config = dict(
    n_layer=12,
    vocab_size=8192,
    norm='rmsnorm',
    norm_eps=1e-06,
    rope_base=73400.0,
    rope_fraction=1.0,
    init_std_down=0.00398,
    beta2=0.99,
    warmup_steps=248,
    schedule='wsd',
    doc_mask=True,
    steps=7047,
)
Each number is 500 + 50 x the weight over its row's rms, rounded and kept within 0 to 999. Layers, rows and columns count from 0. Numbers have three digits each. The size before them is the row's rms in percent of the matrix's.

# layer 7 MLP up, 512x128, rms 0.143, rows 417-471, columns 0-127
097:434512490478514505507453535507444538544427553640430551481481466440516525522490459543532606560503484476601455484411483511472593543608500523533525478470532506530516530527601441543531486453530487484547536416505469509499580540463509538502562499493518442545465412483433509467572445492550554420575511527465468412522450516502545396376618569437463543520505513428528504530499438493430544536599
089:578516495562449510481390621543474584544588530438504585435518502516526503546458492474440495475513521528548524504558508454484478502586478503510538481512494447440582550524508522601513587491538428512495455458455488549580551549523422387511589524510489611534526582470529522501541453598468497494452514493472595475406470406484471604445493518584465552485425443466488495550470462434571500564514
128:487566498498470427511501503488452435551546495537517523490483461453487568423477571523531669567468509497556482425487484511519480491504446635492509600447412474481566554464512536488516455541444501500566535523405414509451569565403472492551505488468506488536564573500425525378583571476435426516492451540490525534513467546531508542494383531555395480482437493605526497520468492442553484522484
117:506551411439489436460487497512530546525540472479454485526565422515521501556510413386576487564514545600542429491485510507526423499485486497474419413492509567497491650526430526490533587530488468508536536553513511528507421435517559571541379428499535460536533484429485554477499512532596488605598546520541492558452387514391484475498500517479517568547472533590533513516472505529587481543479
094:567535456541573466506531512519442537502481471491550467535464458472481433524496396479564532540485524475562428597523540522507413511462459577517464609536460556480450543419440446559438556505517500522472510529564375428478598443589514473549529483440433483539557510540484432483513536468374533568475429522430480459491449503508548479432481489503571429544592513502463433463427510543557397570553
093:504494469490556481443521546512553476530589519501477566432509416547537558463485435517550394518539467477527393554447377527496574495538452527384500528531508510527506531513533531427464532583510607499526461434584519526485518528501575514490611468545570512488513469423425554476443524459463525494563442583538499393500501478587483494469455471500511642427508524498521549606537464493454520506599
104:500556568506541475425514525486475485433505474541515475488545499480476463442475510531544462529489545495476510434541584534594532438482631543589501502540491536525484597562482542510415536535574459507571542463633564517439466503505519514417526464496488580526558527423533479452506446447499519488545416431469572549460507571449581416398465513552576444561424526459454454525496403441487580567424
085:514468565471507469526396467506487477452539514509492553461392518472563494537600456459439483524378485536552410521484521554463500427552449459517488520568511480513538525471537516452513524464520464457486484466518437530442491546497484550454605535494457510528589511502580414552403539583472547553474555443443543501417388545580568568576485508499441467573553446462509576518544473516443500492660
117:504531398497438500471439563485501546655511497526451555473629418571432445418504436478541396561514547508495435447520528443527561505440506658480577502523570462447527501503461497538554475524534404519471564460480460498447535527489508544534557462488466517451527421543550437477536488523522514462538520434547516625514421517469499517461468527467460556453536541527446575472399463493486460537470
117:517516468518427465575429548501501524554582489544492534525562484508483500457450461473543454554543492577457471439576507532538561523529532521419523581532589487467516519455486465443503442494477541489424573443436400474393535450513569502496500468477507541487547472495452417388526464543472526472600534458497450441476429556636486609519482496494519509543480543579434383447437447414546404505467
094:407518519525419556498444545518523388499622514534480419485483489506576616478568439526481482584467510506521496512541497466512448559545386523579466577563470490503469566451548500451542568473474484544529558496463483466522546473456413506418477427465493491615480522439530487470443520522421444490506538485505403596567411445558446549563486452437514449496516558601509439558526482466540552516540
100:565551510583517477419508484536499486405532424547458488507539553469457447420513407481491413517532444536465459549541517488579508449523527543569501513575385516471437581563527539566505574611577545469556581436531449515499572535444526537420525410448570486447485448446475427463535435451434451471476486533461524515487520510583526500542479505576468456560431507534485468538446391475424543521446
087:419498505526494522479428619448494501569565535525545360525574487473509493533451464605500472481445444494602547513554513549511490538488505506581446446542444545478466581501493520503567536472556478504544518408515447468540578467465461417507586506416556461560570505510439456474482568443405496425391508495440522470567405515499563508510480563555586553567542459509504439525513477531505446529588
101:532504445465479519566486543504545492540437485464459541514526427486445506532564584467536465549418478546543499530628446531456402540508456556451520504552606554584530508535452494403573522439382460491560426429487491520488535546501539581606379473488472484461544515499530486493492407462482502478522463458427540506458522443479453467527525447533510499558512457568418534534559424546525562530642
106:498496455461501500493468479493444479531505526413499537417624482544494511570491525472436484525513473491613528478453512390417500535490452480450504491464463543481485545569459585440503532506508672528477482449486495527459453395492427469442542521403496466537506520403486537435483509562577549451412580529409486510536525610534476469404484527520520542396599489511500564504531467481428448561507
092:536552431406590480390530540510542457502488544544508563461491473484526562513538476593499442522449450439492478516505580489516431502527525504469495528536438439527596594447433471450493428579570499540562549381573572517532533484482522478557518394499430479405472540449575534466518409481355542498524530549530577462550498490548562527531527513519428436452539539502493511427492451502428532502560
100:432499462520405503473514502486528480465557452367600502534477488566523540493569518514556478566617462610457524555502523525514417490496512505553435484605480504588557530511520549529465487498455453550599512485555566524473490477525473541498483449546495386510497577505501470462456462495467389552462527497519475581521351529505500435532425458440557489512614538545464472401526488565563508503556
096:378610450459453520491484553468535451492546471428457592416440479531508553561530529546425527505422491604576533492521479509486542433492436485553405491464428517451511562505516497442407495498543467481538468516550504485547546680432442476440450473517533535503488568407497482459504491531547495451526516522478511485433344497440414462566484536481556493554526547508478473465470419549486520547496
099:460543453552518487507414462484572497562493481432460490506549455521413466493390471511459528540506520460467490551553492391527536472495503392491462398516456620518557593526497482506507570478461492544454518395478508608477449531456519456467560490496507504486602522493550413530571593538487479443375382562480487434473429525495517410501519441580517434516505516570408535550476540505488478485465
100:546491483450502455531407494454457504501487459456530491491486449518374457555523438521548500562548582508464432463531410504440436600468519532508477424473477555453513544551490456488467564450521460520505513471452547511512513524454438555499509558613546577492545427470543421475450590432462626560446512450517436510449499588478454543554515380567531469412475499482434500599429521435489549516416
101:496556516492542416490507399576518533446405495504512505514544439451546469405456495524480458563530516565467425578469476440571420589544562518482534502464549476511433537440462564584525502472514485453584507499446424532487372524474460503489520370464451497470460429557418512447501529461495534488496409508503479501532460487461429570525445426539469557580455490551498451511500422408411448594530
095:432513544420503476500440419562528488558510515447573498520582531502446481478507589443453522543497407596502416503512426578471490473412493436496578501546535474508476497466435578472535604479539472512553442519546529540494475456467459482487487507493493412451505457470508489501604509460535447432522561494572447564561520405578411517559412587469558607464587566584511545539502421527485543530495
088:443487452515459431447386396563460447423446525451484408445449504566488478455487539389553493545569630620482516460477432503585491573515555552471570511470483494489506556471542502473527463472561522415511546505508539497576511450444463501517532476496476569518526444526505490418484508508441471487493519460525453470498427481459417461490480518663574484504449485426522551473394436454497475541555
097:490533479432508440469441503448552515525551586596407543547483501446525367472515511375454499557428507441527402485463473458489446433582512427454522567429543476570510538533559448459646519538434542516448461527514498483529486551464496495500521472464532593497482430503523539483519464565479574505490577497409466420528504598504565548503557483560435521451407451475484583489439469476495455512499
113:531490497448539451476470396468564488506523449437503495486540453439525525516485525514403508546467543508467469454561438453570550450422544474467525542555475496550475499479515558439581537392466530468521471513506422486469549621407485549407502383482544478433535547461483420418558433493573493450528610469567484604443470496576481424477464468491451427533439448539511448476475457603516461565466
095:521525523511521507550421520565408470526577469400552529461514513482533471588501494513462550521545444418545451490490443460526615518516505484524589407534475491545503549430570518572492597441505644442429398424451536497493536419555494456464494505467453534454453482466548522507458504513468543378481509437506374561464569574518554521438469426522555491526439468489506512512423463494560450519480
111:510526474478433539536566491488445438387521525539469445491574505553478476486485530436442540611519415544502494575483470554425524429434429449441520553524436453504467552420472570362490519509529516537557446536576583502539460511550483502437531512529474454450494550447547487415507454532570445522607585461438532481443553531559574542537462493475475576494598497408481458578509540501425509482550
103:523577488538580409471430531502566512562500597503471528549491526494529538388557553509514531524480460469432466585441507538494463483402486510482482498577569503519483570580500497521515465388493495473518554486567410506488532495576423450365464507437556493526507489533477384474521494483553504451506493429592527499581413539483502499571430517519568432470492451564492463467552472624476526605456
076:452557487565589519478458524561475389444568510512472501521520421477547487478627548566488475504517577535406517513552475557492557485549551582540579537485460517481450536519592526518488545409409459533529484431518564476507601471550508509489558510452486564387472449454486469459489557515490564499439449503449569478525469500529488475446496524541532544488471393500500338575500439501474510522375
110:533573469506480513459526569560546406511557556540460519516516445492447419528448489425563515589587518517555432450535531525421483560411470516425481613444603463496570484448484528448538515544473460447485506483543565453497463538499513517506559511557519610570627496463536528482555516565555562475524517558583460448552510536473509523486515446492511433550443514531435475429485509492567431620400
096:553466555500510449436536516581419463456522486516459464560565481513563430541480531448458512535382507569507528569493514528514438492439492447538509496538547474494570534491498502606577540456457572372451580511569486474554452527592550515509463527514493572524642458472412411490527546538541503552514532546455531568450570479512550479462551521518601470591446494559482537486524505479554371557536
110:572534441452407493456478539491467478582592505483450518472477429354579483538553550488496475526479545524502423520525541491561521520480432469482465559464613455550447506481502543382541432510498506471518550517554492440462471474554395526429411413521550442526567550544484482468479531508512483462559494460547583529447522506607498454513458509518586501529454493578479437466549377545523396563528
099:605556421455465479468489537594485491429531505503486560503473421605437572475466493570427488557558535516546432482441422582499453610468419455495584493543516460520527501402467534475512469493557485585479598519530528504469453492468433549465563512414523431562493468524544452505494581527455537402440460534481445525432499597527485481539508516438563446464456517572467457555486421496563531503585
094:491509446472504525414481549550543566441539478573442545408578442554546419483463500469587542531577475479529422575460494527577516619455507522467536492519489471476541506558478495526416552467341523465443514418473514535516512548523456427455486501470509535575556567482480602446537554566471523507550526549499510501477537513568542413553574473482460644510470502536486441536531563582552432511500
098:525516530473466439448480532507418408513404453454433503464566405459569470463548487479439532500425574531482487551506504523551457521524528584469441512557524550593452526449506487412554529484446488513438545520566510606539466503523397558530546483416513413496618505547487458446566482461497441515481486462483416428367529514478552435539509460480471541484508488500409521534475481456353440519529
091:528570541558558488507557549491441467503548520487449465477512463594469536484530503627518532543575436606429529514592481514428461450589425527508500458466552506562499549485407549547464532411573501518435483514494494543565581466476512527525589484551421489410605560531540489496585505447508553417474460611506603526493539482551415492457532537532536511469511459447481510618511513560462488493463
106:508477461552494447516496515507379571511443541476456457500492536425501447456510451470441487536443553508520405486459575480523437521585463520450484602482564514500483518451429468497490405460437447594466477497463508554673467468508438517623468459469403457503608558572580442414455510409433510557496389548416518440474510479492516484505505480548444452481526525512476509498502505564460512509528
099:590450512382474468434491515561449552444386557448545502543485559467588454464406473536442530569500420561603436479486585452547390551457440580430502565520514440574513535511494448522462503493428524537430479518512486551560523484520441497525587374461401524453439496487484524458584602505521551508538532483545491455522479510589491470530482515526467464557525510514485519532494549451432542486537
105:530461561509462482427505573494631489521423418479628509445451386482518548482512507509481493593488477561483435446579509551574565479432475577538520514391514557480459538520487520517532527454481454517495497530491529452465479468586492560498560441513447446533450549485549504487473520487450590517507649643604424536455539462596464506494463416477516475498573499496507483510538474488485435481527
099:440473580502462477463540463580475515491537487465503492508545450639510479446580484560447476516468476575466481515597517571552534504554515504497476521545500469529423563476549477577494609540505454548601590452583620553485510492545394490423493484480507458632601489509507416467557455485432418531528592518575464458503473546496541511532399505475482469565511465427472536463504571456488507526493
096:512558536461515456518453547370506606478482499547479454395663453533480525469481576533528484511422506556434522559536416568565546504508521501453531459540502538497518506448532472409537459537462487474500515440533483469463592552474468463532557543445454570553590500450458551451521524405461485431485493490365475563525518523535426512554497542519482584531564495567430420467571463486489543554570
097:488490481506474388506459489588444441381526447481558431460526512476567429514533493489471468557585391491536507442617494438496493547509540503539585567459418481510515544507498594494546521459459503414520429489515571421462551554435499451398468445527474573525486499502481519476469462434496444486503477433488444524563484500536541457494398548592464451499436506536578494519452406564417558589521
108:620507475523554468466527537595443485478469531476439455478451419461567465490461538560479563564512418540560387551550555477488507468533534515466503509491457500545580525429557591542525546484594538464464397523577477444467525562510527453529457464416409536481524482480481462476431463468493539465568584442453427490495535569524476397509530546482577422477474343536436443473482528525514530549508
114:468537535447522426507480448493535497426492533585475433454596510518487485495505571484540558539562497461534482485480538479554502480511449466484512480518572517571550529511577534478491434535631497491511427519508585540560572424489547448352480446429462532463561560492520493460552412433496501545479541482603422583442494469608423499452434498486548570582581477463449424501431564473550522560454
092:514572473565546508554408515500500489594471521488559511483420502488495565453521524532498517500480526555431450560540507491443476605544515507574555467500501494408496574514559517523568528521503494525518593385510486626492504580549461554533555436535576388526575435395514459499496543501472533542585505475547551396492572493480551566460518570576507526496555476462510629525546528566494467589461
116:511570562499470513475537511522501529428454468525544459465538496476466465463414581457503460552496450563552521505470505465459409451499553465448410510475546493411505604530431524432531459497460546503484444440492517613578514469541391469492510541486430452502498524501536422440430480544505452559610465493482450445440546398562560442537520416516533524552577439541429556555503506580460414592415
105:510460493529521491542447574433422513554549431498482406500532484539458593445473525546520531573541568538419489437560429593504461558438593554510502630469464545467449532405451479541490532501513476445513506516518584517516500509573499517379437504501437470494611492458445491500578480572495507426455476571546464524520475511563513424555494503448526430548513452471391453558549534571438586540505
087:532525360466467428421440533472485454480491525601417490569565426479591500505634522576431527502470482502519527500492628484594560490544458519521449456573493531532448564523549531583494538505429476428461546502493472462542612555485540511455470465419471460528570475417507567477390510589568477441465498509494561460515507481488427496586508530553508541472448459457500454498483487510484450562533
099:518485477397494453481428448518561510495498534536477515443481350570513498433544575518492473533519499471567427470589526544503482469503457515508482587568474501537475492502495486469522545495384450515546549475574400555504457515540621490462559441530391473493528526453557486483563595553538468503471551629502479369513456510526439469485520520480434552569505453662492501506569502523478471506525
105:460553411461445499451442446478416458503491552492454514475557516516527545453473483525498517545516562591437532581452549451530471508534460506489419440498496522527445558515422500597554387482452462500519540477436468612519445570569502509433458399497549521544520504530477490404534566476558550566491571559605509588567420470491460430547502489460549396547383495519528447446492509481538503551425
081:506537466448564358384477476515488523554470521507506539557454560446432534569499432421504496523448465466490488471450495555463520483471453477510594506499492508445498510444466412534522476443509410547466475514474373517550451461450502475585522493600417545499494460524528504445528512490556536444497482549506461498476469459604479419451573414526509462452540528672549586526589433525536559554508
107:527578415469559482433499447508505399524534464482501484533509498551580552504526461421615504533472534568512462487384504464537493553460463570460572456427499535491479527478619607516454622384563511565495474473508514498449478500496532545516498539459384502535602503416432541461473456508483588533534533525523505459515550429484444467442483545493490519490561369475479427558563520483530532557478
093:403583500547507512486489540419501578398471540542526530423497453584586493421567470558511465518454491496574461512519495536585429463439583540462537545434550498513477497544515444491543496513546535436450525443611566462535619476469582488465520483481433463520557614476480555464471477482393550448487531525474522438552525431509413486543439551508457562507511497432395450564522484554498419535489
081:532426413503579455482561499527439451512616520503419453527527512389502514556459492557472471555563565455506596492534612506446483492560581511458433428469503493532518584542449519457477568487541537460514450511474477500397525459529522523565491494525453470526436521450566588484504522485483585457553476469479509548499390540456508455486446485565533567558418493487450408575429455377519469549568
109:428617483482520476442502526452500438575441508569520456487573520564556423502520477424503579526472507533541546595496595477577544523483612483578534484527477480478476594473402454546539524487506614514556569476500539532531443548485540537479591405523539446416403489471513419475472489467504445450427531545486505538499447505507501462469435481598512493505363506421529525576544517477458472490450
# layer 7 MLP down (transposed), 512x128, rms 0.138, rows 417-470, columns 0-127
097:501544480470471465570492502455468479496402417496530535462441477462488447489484461570427481425603489436443546500494448495577471480463514525571543529473435451536603446437521511485464555606515423400488439485488366557458490579527475417407569554494467443490502549527584564528506458422622515529524500420416476539488455509499487558555429462445480457540513521486493524454550523537436534441434
093:441571528521467502487461490527537582567459505451490560440596407498541520534544601448536479534502526552583490550461518592496434521617419537515449439537558502554543527536462505561499414427525475529466531535501464581558530396530547495389507539540507495485436525439527485625490474529486487468506427561491525596435518507475445494428505466518514479490477499646520516455586422476528511568438
117:533528510463515556548544641483490558405483594461541498520493472461516514481471506464579532424528620499493496408579476470536428397531487437446496534443503521449471494515478528493486437547443518502510635489415422409493504505477534496589518625443497463497469529562542556450487523466528499460467453571514523506488495556412507512555500432406502391455497546492492560479470405393471474474474
118:518491534447444484418522476483451457489504447467617455585461493510559451526412559501496541506532369428464541500551517537514490489400498380464489469531410491510513555456510479504532479570485581459495527455522382497515557412541507518526444470593559526567444547497526562587501435480478567529557475528521599490515486524481403511496583545492574436559443443431547513543424510564536421466541
095:474519500503465381517459502539486541449543586490589458490510485573543505485506592461478474407430473532443520493448429547475486533502438454486484531419497547581502490479579413365462458422588497500456572480537489473468560499422505415496560571483490427497418597559561430542497440523564504420553505464495486446461512435459445464397524483481514503477557516405505449533449449477594545547498
096:449556522503558480543457525457457452490577513415500612484544542522509511485498530507500448479481497475516368558453412585476500511417433570422513410511522535472559474504505543424476512599515522587480523481541457494486456596489603501551514566579538474576545470524432509544435580457483617485534454557561499482489486614564613441453575469492480526461478467510415486443494477473488518481576
106:651530471512458486464492527504412565478502475445534476550553565442432382438418587400530482448494553573515486536533524506499537420554523487511452433457471489602462479554512549354533483468525578443503558477405493531533522534449502482505490447568506493483443407542552533456517521534616427526366532511466535539434517509501517478473463450507456473509476484458572526553450498467426524509499
090:573515521466421521514498484489499551539540446514433555496464509493516444560585549592474448423520530591494509492468528548505466504540456494499505403489497491532589448527447527495532516483525484573520501558473454515421486556452610537551480664499439574501505457566568537712502480505500554546466543492479530587573407514474429579499547494526498431489517470558414510434489527517505524471551
107:540437547559488524548548497524492560469435494423406562526602521487561511489438500544563402451433389601509406478525521503546476531543454469477478644501488538454513432445473461503560430465489495478452477460428417410497477515619491454628515547495445451512549485498477544532517490480518512479587479532496527543510541471464522453496439580440489489372500492550517441499468587534561494462555
114:598471509544555506455513525526437581417492509475443553446638556438484409525462531509546462458461398521520585438540385549510492500512559523441447517558507540495571371450562507525400476464459543440506511449468452405435489507522495463562536524558434449535557556464552518375412520402511507512496532507409498478480493509502561498542452490452512511525565527485520479474468494498510427409494
103:545485556505496550517450526514409512459483477554491375461539504424559496463521463502453463491467528519503533446480521482503529560548439549533414487459406482515566501531542485428502479439519489505425567525445569480584464557519496583468410452529460445453449508501558485702396574462509436480452546539472557520497381543540413486504580506483489529495520523590528500520488596481435521432438
102:617469476574442468510478498548421512481470504503557497495556437490514436433414582426526523563458469554481519540561493470576525502559493528525540567468508549628563489541480507490475489486490537500386492568464614480504498519469432434526565461448537471524495464440538452497397485472479499489441495501470540434437451534512456419435493395532552583574627462514541459631455516453519478547550
091:507472463490427497444508474473563544484465565545473496485530490461489503529515510510465548467455502503511547464515407525467493504532433503526483475452590572421522506634584491432539503522530494615460442516540564585437506497463515529512426559508516451465505512521591536738497404491569580413493559493534445494465570502475403472462488487464550461522605529526489438527544559490533456480455
098:493485540529546503497497488570546551492523504450464488491486642507480493503511611504524543471554504378367503504529509502432486494459547457567429475622469526519487427434411513504524541476433523486543509476515504508383520503490515532416445484469483545609564465535447576519478552482520459588458484465392562457437501568564529464486471464583573450437503468421470486511503481540380555419518
105:479528474542551552440458552495523528472556419497416482500610441563537433483486498453540416497439587536588475550518502475528541421521495405486382390519499512480470558620582490532407455551432555470499562527545479515455512489503490424520494488588513496542478504407544489539503477513489441512498469515422378534602446527490455505414532498588415502538544494521499581424537523515506484533559
095:527474426593490428500470448524417483427511496521476485521500421444631400512528491520572447445488509550484530582465503543490478521567521466504396518485447574459433549494510456552466486447460484562532480464525512482460491511543486468506529565404494487523516507435516494641578463527471490419376491422512485378519425527446516477450573472462503454574412428486501601492474499407466508476428
100:465560478501488441434490472510416527504502466515515544452491452467504456491481532390475521554544552453581475581489501462478496466461521544422498536382414443506538543563494454466597454442517559539491521512572515501528435520553525550508504456463474578493461531559469381407519582622404537459450453571446478511512500501521507467411547485411471424370568389469561457541468505508494468491444
093:407571490543614472495496500514590465490476432507535487483549471509434454420483481501473472418544472490553530512539594442525505479545443562530517485456521484480548443589432491465474512463470551600502479500431408402561533537373456512570419536523521549460487568556561501600446511490488393511430620509445497528475483530436493527524495502516455469484535534481427478471511331471494455487461
101:506487491475477473566537481450440529485428474511480494551410518451560502493478554421377528438506455434590532499422501505568540437531553498551442566465494454550425488521498491575536463624578460548543575516448422446565527490397494531446469468473443498505510517469442486565523497536560528563436521518448610434471502468524459546509474454485549665543452387447503434434530504522512516475545
103:532490537447482496487552462537413516453470538485481377514599480577436481438564550531491426435511572546480558485518463480459470525479477510434522610523530412512496557591469496486454463485552502428458478451498520524570519538416545516612491484594576473458540494616449459619501551370449465483436476534485475515598481542463522513445525428601582478504492532495538519437504545459528486545534
103:571557462585505548534553504464437414473460542513423481434475473474397523474427570464570560571481422441546461429545497537514531599531525527574467487492437469506513418449503545485463492527400506511470499459496418487516483499444442465443548596509527547540562489548512510461568531418478502426600543513477491526512491480395563518471462425408493524470538572417516506433415492455607557469576
093:484542473503455476536466430515422462420429516574501479539418504444497489574502488493427434505563525481405523461534489573454419541504475575535500447454522671487520399529535482500457521471529549417487539481505507452486463493494550504469515545488443504425468526473574468593475530470569551461478454466512580473460466541531465570480598459516492346427379501489485487507492482445556596535588
094:508417561387475475445535486509563512523446492467546443598538650513449491491428454419417545439497490484471484490521487454491483433530532511385530515524495525565451469472507518467451494508497548471556493466492458556535450495451465465511440458545435497489413464378551452732508536404426502424489524567479502469502535533501564502464495486505458468450538545580555467498484525479496487523470
098:443451554512427506508451483564508556454499566474545509537446544530517592464516540484546533545590525534495527516532523495406474547595472457472521541505527594537648488597515474529507589602562457494474550555438532546459401498425490487611505466566493531518476530527472445646570568448571536543526468477511414491429473533490461602409495529428541441465527467487518477528497469472467512479530
108:473598466509528426557524515523493497540482546494474522520562574478385501531464469526546457494567544563462611454522551488538618428508524529625534456495523483601447526526510443543497515605480505442483444484501506467486504535445477432535525564539435498576495501502608493498479546536526476501406495520416564500400498520640572352463515425519551473520473477501541445480483447509578512477542
093:506525507512530447445478568542447524546485567552576474463561468494561489532472542415542545455537481465522598561413513470536450482483521485445539454578482521586481514484502497436540403560488601541481517560449561550609597465460532512458407518513500527497516572435510506631514482536508522388482451487546480498458513508571628423519491519454433441488505531563419536387495471575523476430529
110:541477470511535556557487594467521522437492483545424455521546495488446485502534446543495462482490416526570580496562509515456547562414552504518490495452586465532511482586515424454597467470451564439492538513501523575654591457496466438467425552439521431462501492552456438517469514513414499447497396419537489451494397450424442501542475479515507494441430449465551573510421487503408516600499
104:466576503482508449513445487586523524469587493471561425528509491598523434427501548411413583555412425557490516567506491569497508611549495501466520449496537461490481446401488536431415467549451526557408556504580588434525385520493460498566423522478442517498485509553470464487486417500526507531573462523511474514577468547537512515525466489438407491442595507476550483487423525401462502543460
086:545515418519480411503441512548494492429561496539585544465516539481524475583416520457533508495475452477432506514442513527492478506512514446470495558504512477535553469429399466490541536512404465508565529506517524471576527515452397411519527628470515552530456538467590476726493521580490572391460520519447512489508510559507500445472513414466474446528504522521522529485514427464495538557384
104:484492555607487509528545535549530447397443561482467505483543496411605542432401483547504468571432478598511496452513489511482502499613460487439443512527412562510517365469429441501464423442506559511476557466449432436557424496590440502494525482534508477544489546497511473623516516522474395577565484455544458448549443483470488473427519502466535469471478415469461460499545593469492522522551
095:443526460501474478532468474444575437548553496442573458463536631556464535516553453477442474507572501461549441509544406444464391511554522595570516405481500483611525548574463527561485493418533586568555460507447571557487495481589490445498568517490537463440424469483494500546482426508458524435468476470452500482514478509467476539467437525487330448481489415528484555573555440512460492472513
102:508464501486482534576519426556424481492437549493432544403503481494351460552475437561541437518472389468576478435545479564469550459527592521538506472507473396526425483490583497509467498550599575552413534531478537548481542569466469534489488612513552568470544590487582519583455457511524500487528533454527552493518557571602496503465550527544482481605497500490552507508528417489515453475436
098:492516506445470484522509621514522490525543527535384523405444514547497509501546528556501465481501604539507612439375445483468481499487407496542554377524572518507578500458569584396401402482499507431482476498596473525473496507463442497487492545472425513581416575556529472544530501542577430545448526507405557536501479506513495465467559571472571447477450520470532524451549519520482544457486
100:465482540480464480510580457541457533455546389534454605562503523491484503463508470495466582609456545435539507471529488498546471520487407393487452482461500515469501321512429549479451574513435475407524461478497457463475500481599552491511503594528526410522579543540471517661529523497481541500501510539546521523484548445533559560503511532404492413515579572485458472534472445452486488463445
094:469517442464432451529564438576477467495438475517474475496596598545464396525514574430490481465487507497457469528574467531518479480438516518526487424495471513570511549465509471425548573519463440495494483461511492628469478594476451503493379524465433588458496456537531490498489481413471473464501530588440622451458560531411453431425494428489491476461341556500583457455527533481487465463528
096:462477491518509438452511504425473512513525499481508453476468506511454548525512532442538526452556458554413531532490453490495392462381475487573423331500465429514592519446452566469557467524493541486464506530486464489478547542494512504454530557522482481516446506618494529606544523491494453535496389484528567588437571476496449372343542562537517501478520460489509602548465535568515489575502
107:456470464575499486531487458536457486478478478579532416494492536521550469472489579436468499486468532525473548526433437507438426544466499452501480477509444541482533521530590511479547612446562517482568475479492538392525529525447449440430491546420523520524555464490448459472569463396508486407564602467520456468620485502442392503432496607534561494471508407426540525507470379417463554535422
101:456507499537483540525512474521455527464565508499416566503443496571388509453493542476519536543577402539625502456422479429514567448486463584482526518455545507486471519543452576538528483615551466577436435472439506590516456487508512466573517567509475583441525552565451488600483495414479423538467407605538538446407499501508607460453504481452474489520535555570458477511595473490461504477493
104:497472527539500471457549559451579569525474462564573497519478323527549556483569510496451447437544517545396500471526511599497558483543491394519432472487400539492447534515571488410439458532564466509563532525567563443497514487574463532475531539478463422467569513587535513559506495431515541455423598479527513466585529558548453499488518547535441513413546458466463525452397530498551466543465
097:539516493497529474458501505520490485559484548465632468445547550532519529503492515535434504460492536575451549518571460667439454483433461501564508463439431536545542496546568431528556492474483433573465519527573494545448543508464568508524496581481546424413490489488468470593403446504514528493470528539624507600486454656525545470454520571527525475533470501567448498460436557489439469426556
096:522450435520492510485546447509424494433427484528494541505485590447503449415453578460515551504504576427551411478540466516514455497465466575484451511562533591503501416426537503516552560564389481511428440479522570512400502469509544547472502512527572525564455480463546459613467505422454526509592462535503518544484524493475478414569516495582413438428465458532561465581431449478433573540590
093:518493566494502468526536528599474476456519481487498460538434543521411417473496522461461449516500420525439513485425492500481471477575498446573554550606563530577541507449490531444562520449492551447509522508499501577449506570483486486478453475481384489593498542526512391560506534483497458517508482601420573513609579514436564405559571405535492482361564521475485469436477490471585509570547
102:462484529518466530450497524468431516506431546434527550541562470549494407468499509408570570520470474490650481596398449486525434476544504502525503536430472474464477544531517521453435507519513523492520542512567463528540459471455492454643478496477444618480567496586501453576434462485411469492590382614431505450490415501461494475531558567470534555506539533442466569469443540517532449490488
110:452531454523546463562528590480486608458481483516473515461500506449430489480467542410456421560481496504448468387544509548479493488517435442526499435538522501489540508609544504481443531447454520541455494518449527670474477357575584490480581446462421462476590560601498488541536476444516485523506594477524483570544435467513446556449474476531555521487550532447492585430467562488499585500491
094:509482522519525464501478522505493453513416461512557561460578472461447520501500557500390400486551429506564564544497475427538514475487507473435450494497562495499484425563553548460508532485527549576501480481528568547524423650459496470487410495523459503514565432428430534558438494423466551599473471674571522503446547477570505420518490539575506530512486470532469478574602437520473463544421
116:458447450504512549483445489433597447538414538509581517467471462506585475419515475523430499500502536439453485486459425498555513514426607475574453462464489488446481523447403414450488570562479536596506574481481537536523535558451504474413431468537536507428458559487501513584455557493510489567487523568528557467525399501503530534549521512447410616528443508465535595500567602452405538472470
103:513483545523561443546481544529454505520698540422580450566532532501457561520482511476521450518500532514489543483466556507544497513380463541497410496540488444550496506424522461503479494596563466457590460490501482543485529433542422488426484624554504554562474529555522461571408439555503439476507515418464548485502603517437543528478515534538577429483522564485466451624552551517495549494488
090:487522511577432510523493526492559451495437410498497448535551502508431540557463483575476472476518498479466456492574527558543532517456446437518485358483580534476469405490473449451500570557438540456496556487442490509570522552582424528542493552542479454492447477458552538629470500508511448436461402532483514508525467436325448538480509483517428506469507509458609474507492549461550402378468
099:497493481505504519522542490449539523497497437472626451435580499422498548338549571540537499543476641536472483452507469562450453475450469462521544512492516482488495495529486552522463525553582483489569493544479591521536561467425437487479590562474397474548504464411474428571452432514530469546463534612499488530556389465507557516493370502505461494535481498422456499485379474463502494509513
108:526455495503425482552481488508457509512609488507468489532500539519572443521421519446420554400459501388551611517436545559490492590478495585445436490524407457548490498510523494548558461426466489540448475543460506421600554492508454469616395510450449528468438486435493495564530485494508572449477548549483528465517512451379474479436493459410405469481423528603532471453487444479511454496511
092:481517501533462466553530528515468509485467493587466549439363492519417494520527593529518516504513683533518537543525514492507488538457537514505511487540556489522539547514501510534508549479549538477442575535460521552418521402487459574513552431465462531546526388570537556418463479572447541422570477471653457481535474489488472474535460563492485508391510446392408543476427507451492499429539
108:510509487452515450648546532471468328462469544440513546553536548463450446508520492512578468337486575456434491537509481425560533512513505485477475422506449497533502529474613521535552516519476410495519533574498479415575499461469454550505487559461419595557559584493522455506424537486422510517404422566538493522553552541512484407515514466452449529500459488500499431538494527455505518528466
090:435549415481460509558523491405484513565486513428509493529469530428476475405560492521385469548480500451486399456588414480504429470470446504504518475433498542553530420480529446546563527492430595462448461501436435560457470525520559467537565612581536440577474511433559427587587469535525572452441530462555491516493555475509551472500488495454490474485442542530401434527439542472482539552418
088:432499475489514383533470487464407524461559564489458539549526495429491494519441495477539411470496529461417574400542498542539496463435522516506402581575478422495486525534526498454474607582436507506584572527537451489453471507458492488538448577583595483498570496571509513598484516536507484437595397541466493444517445528444536489550560554450522585571435468533481490480532487377459503515543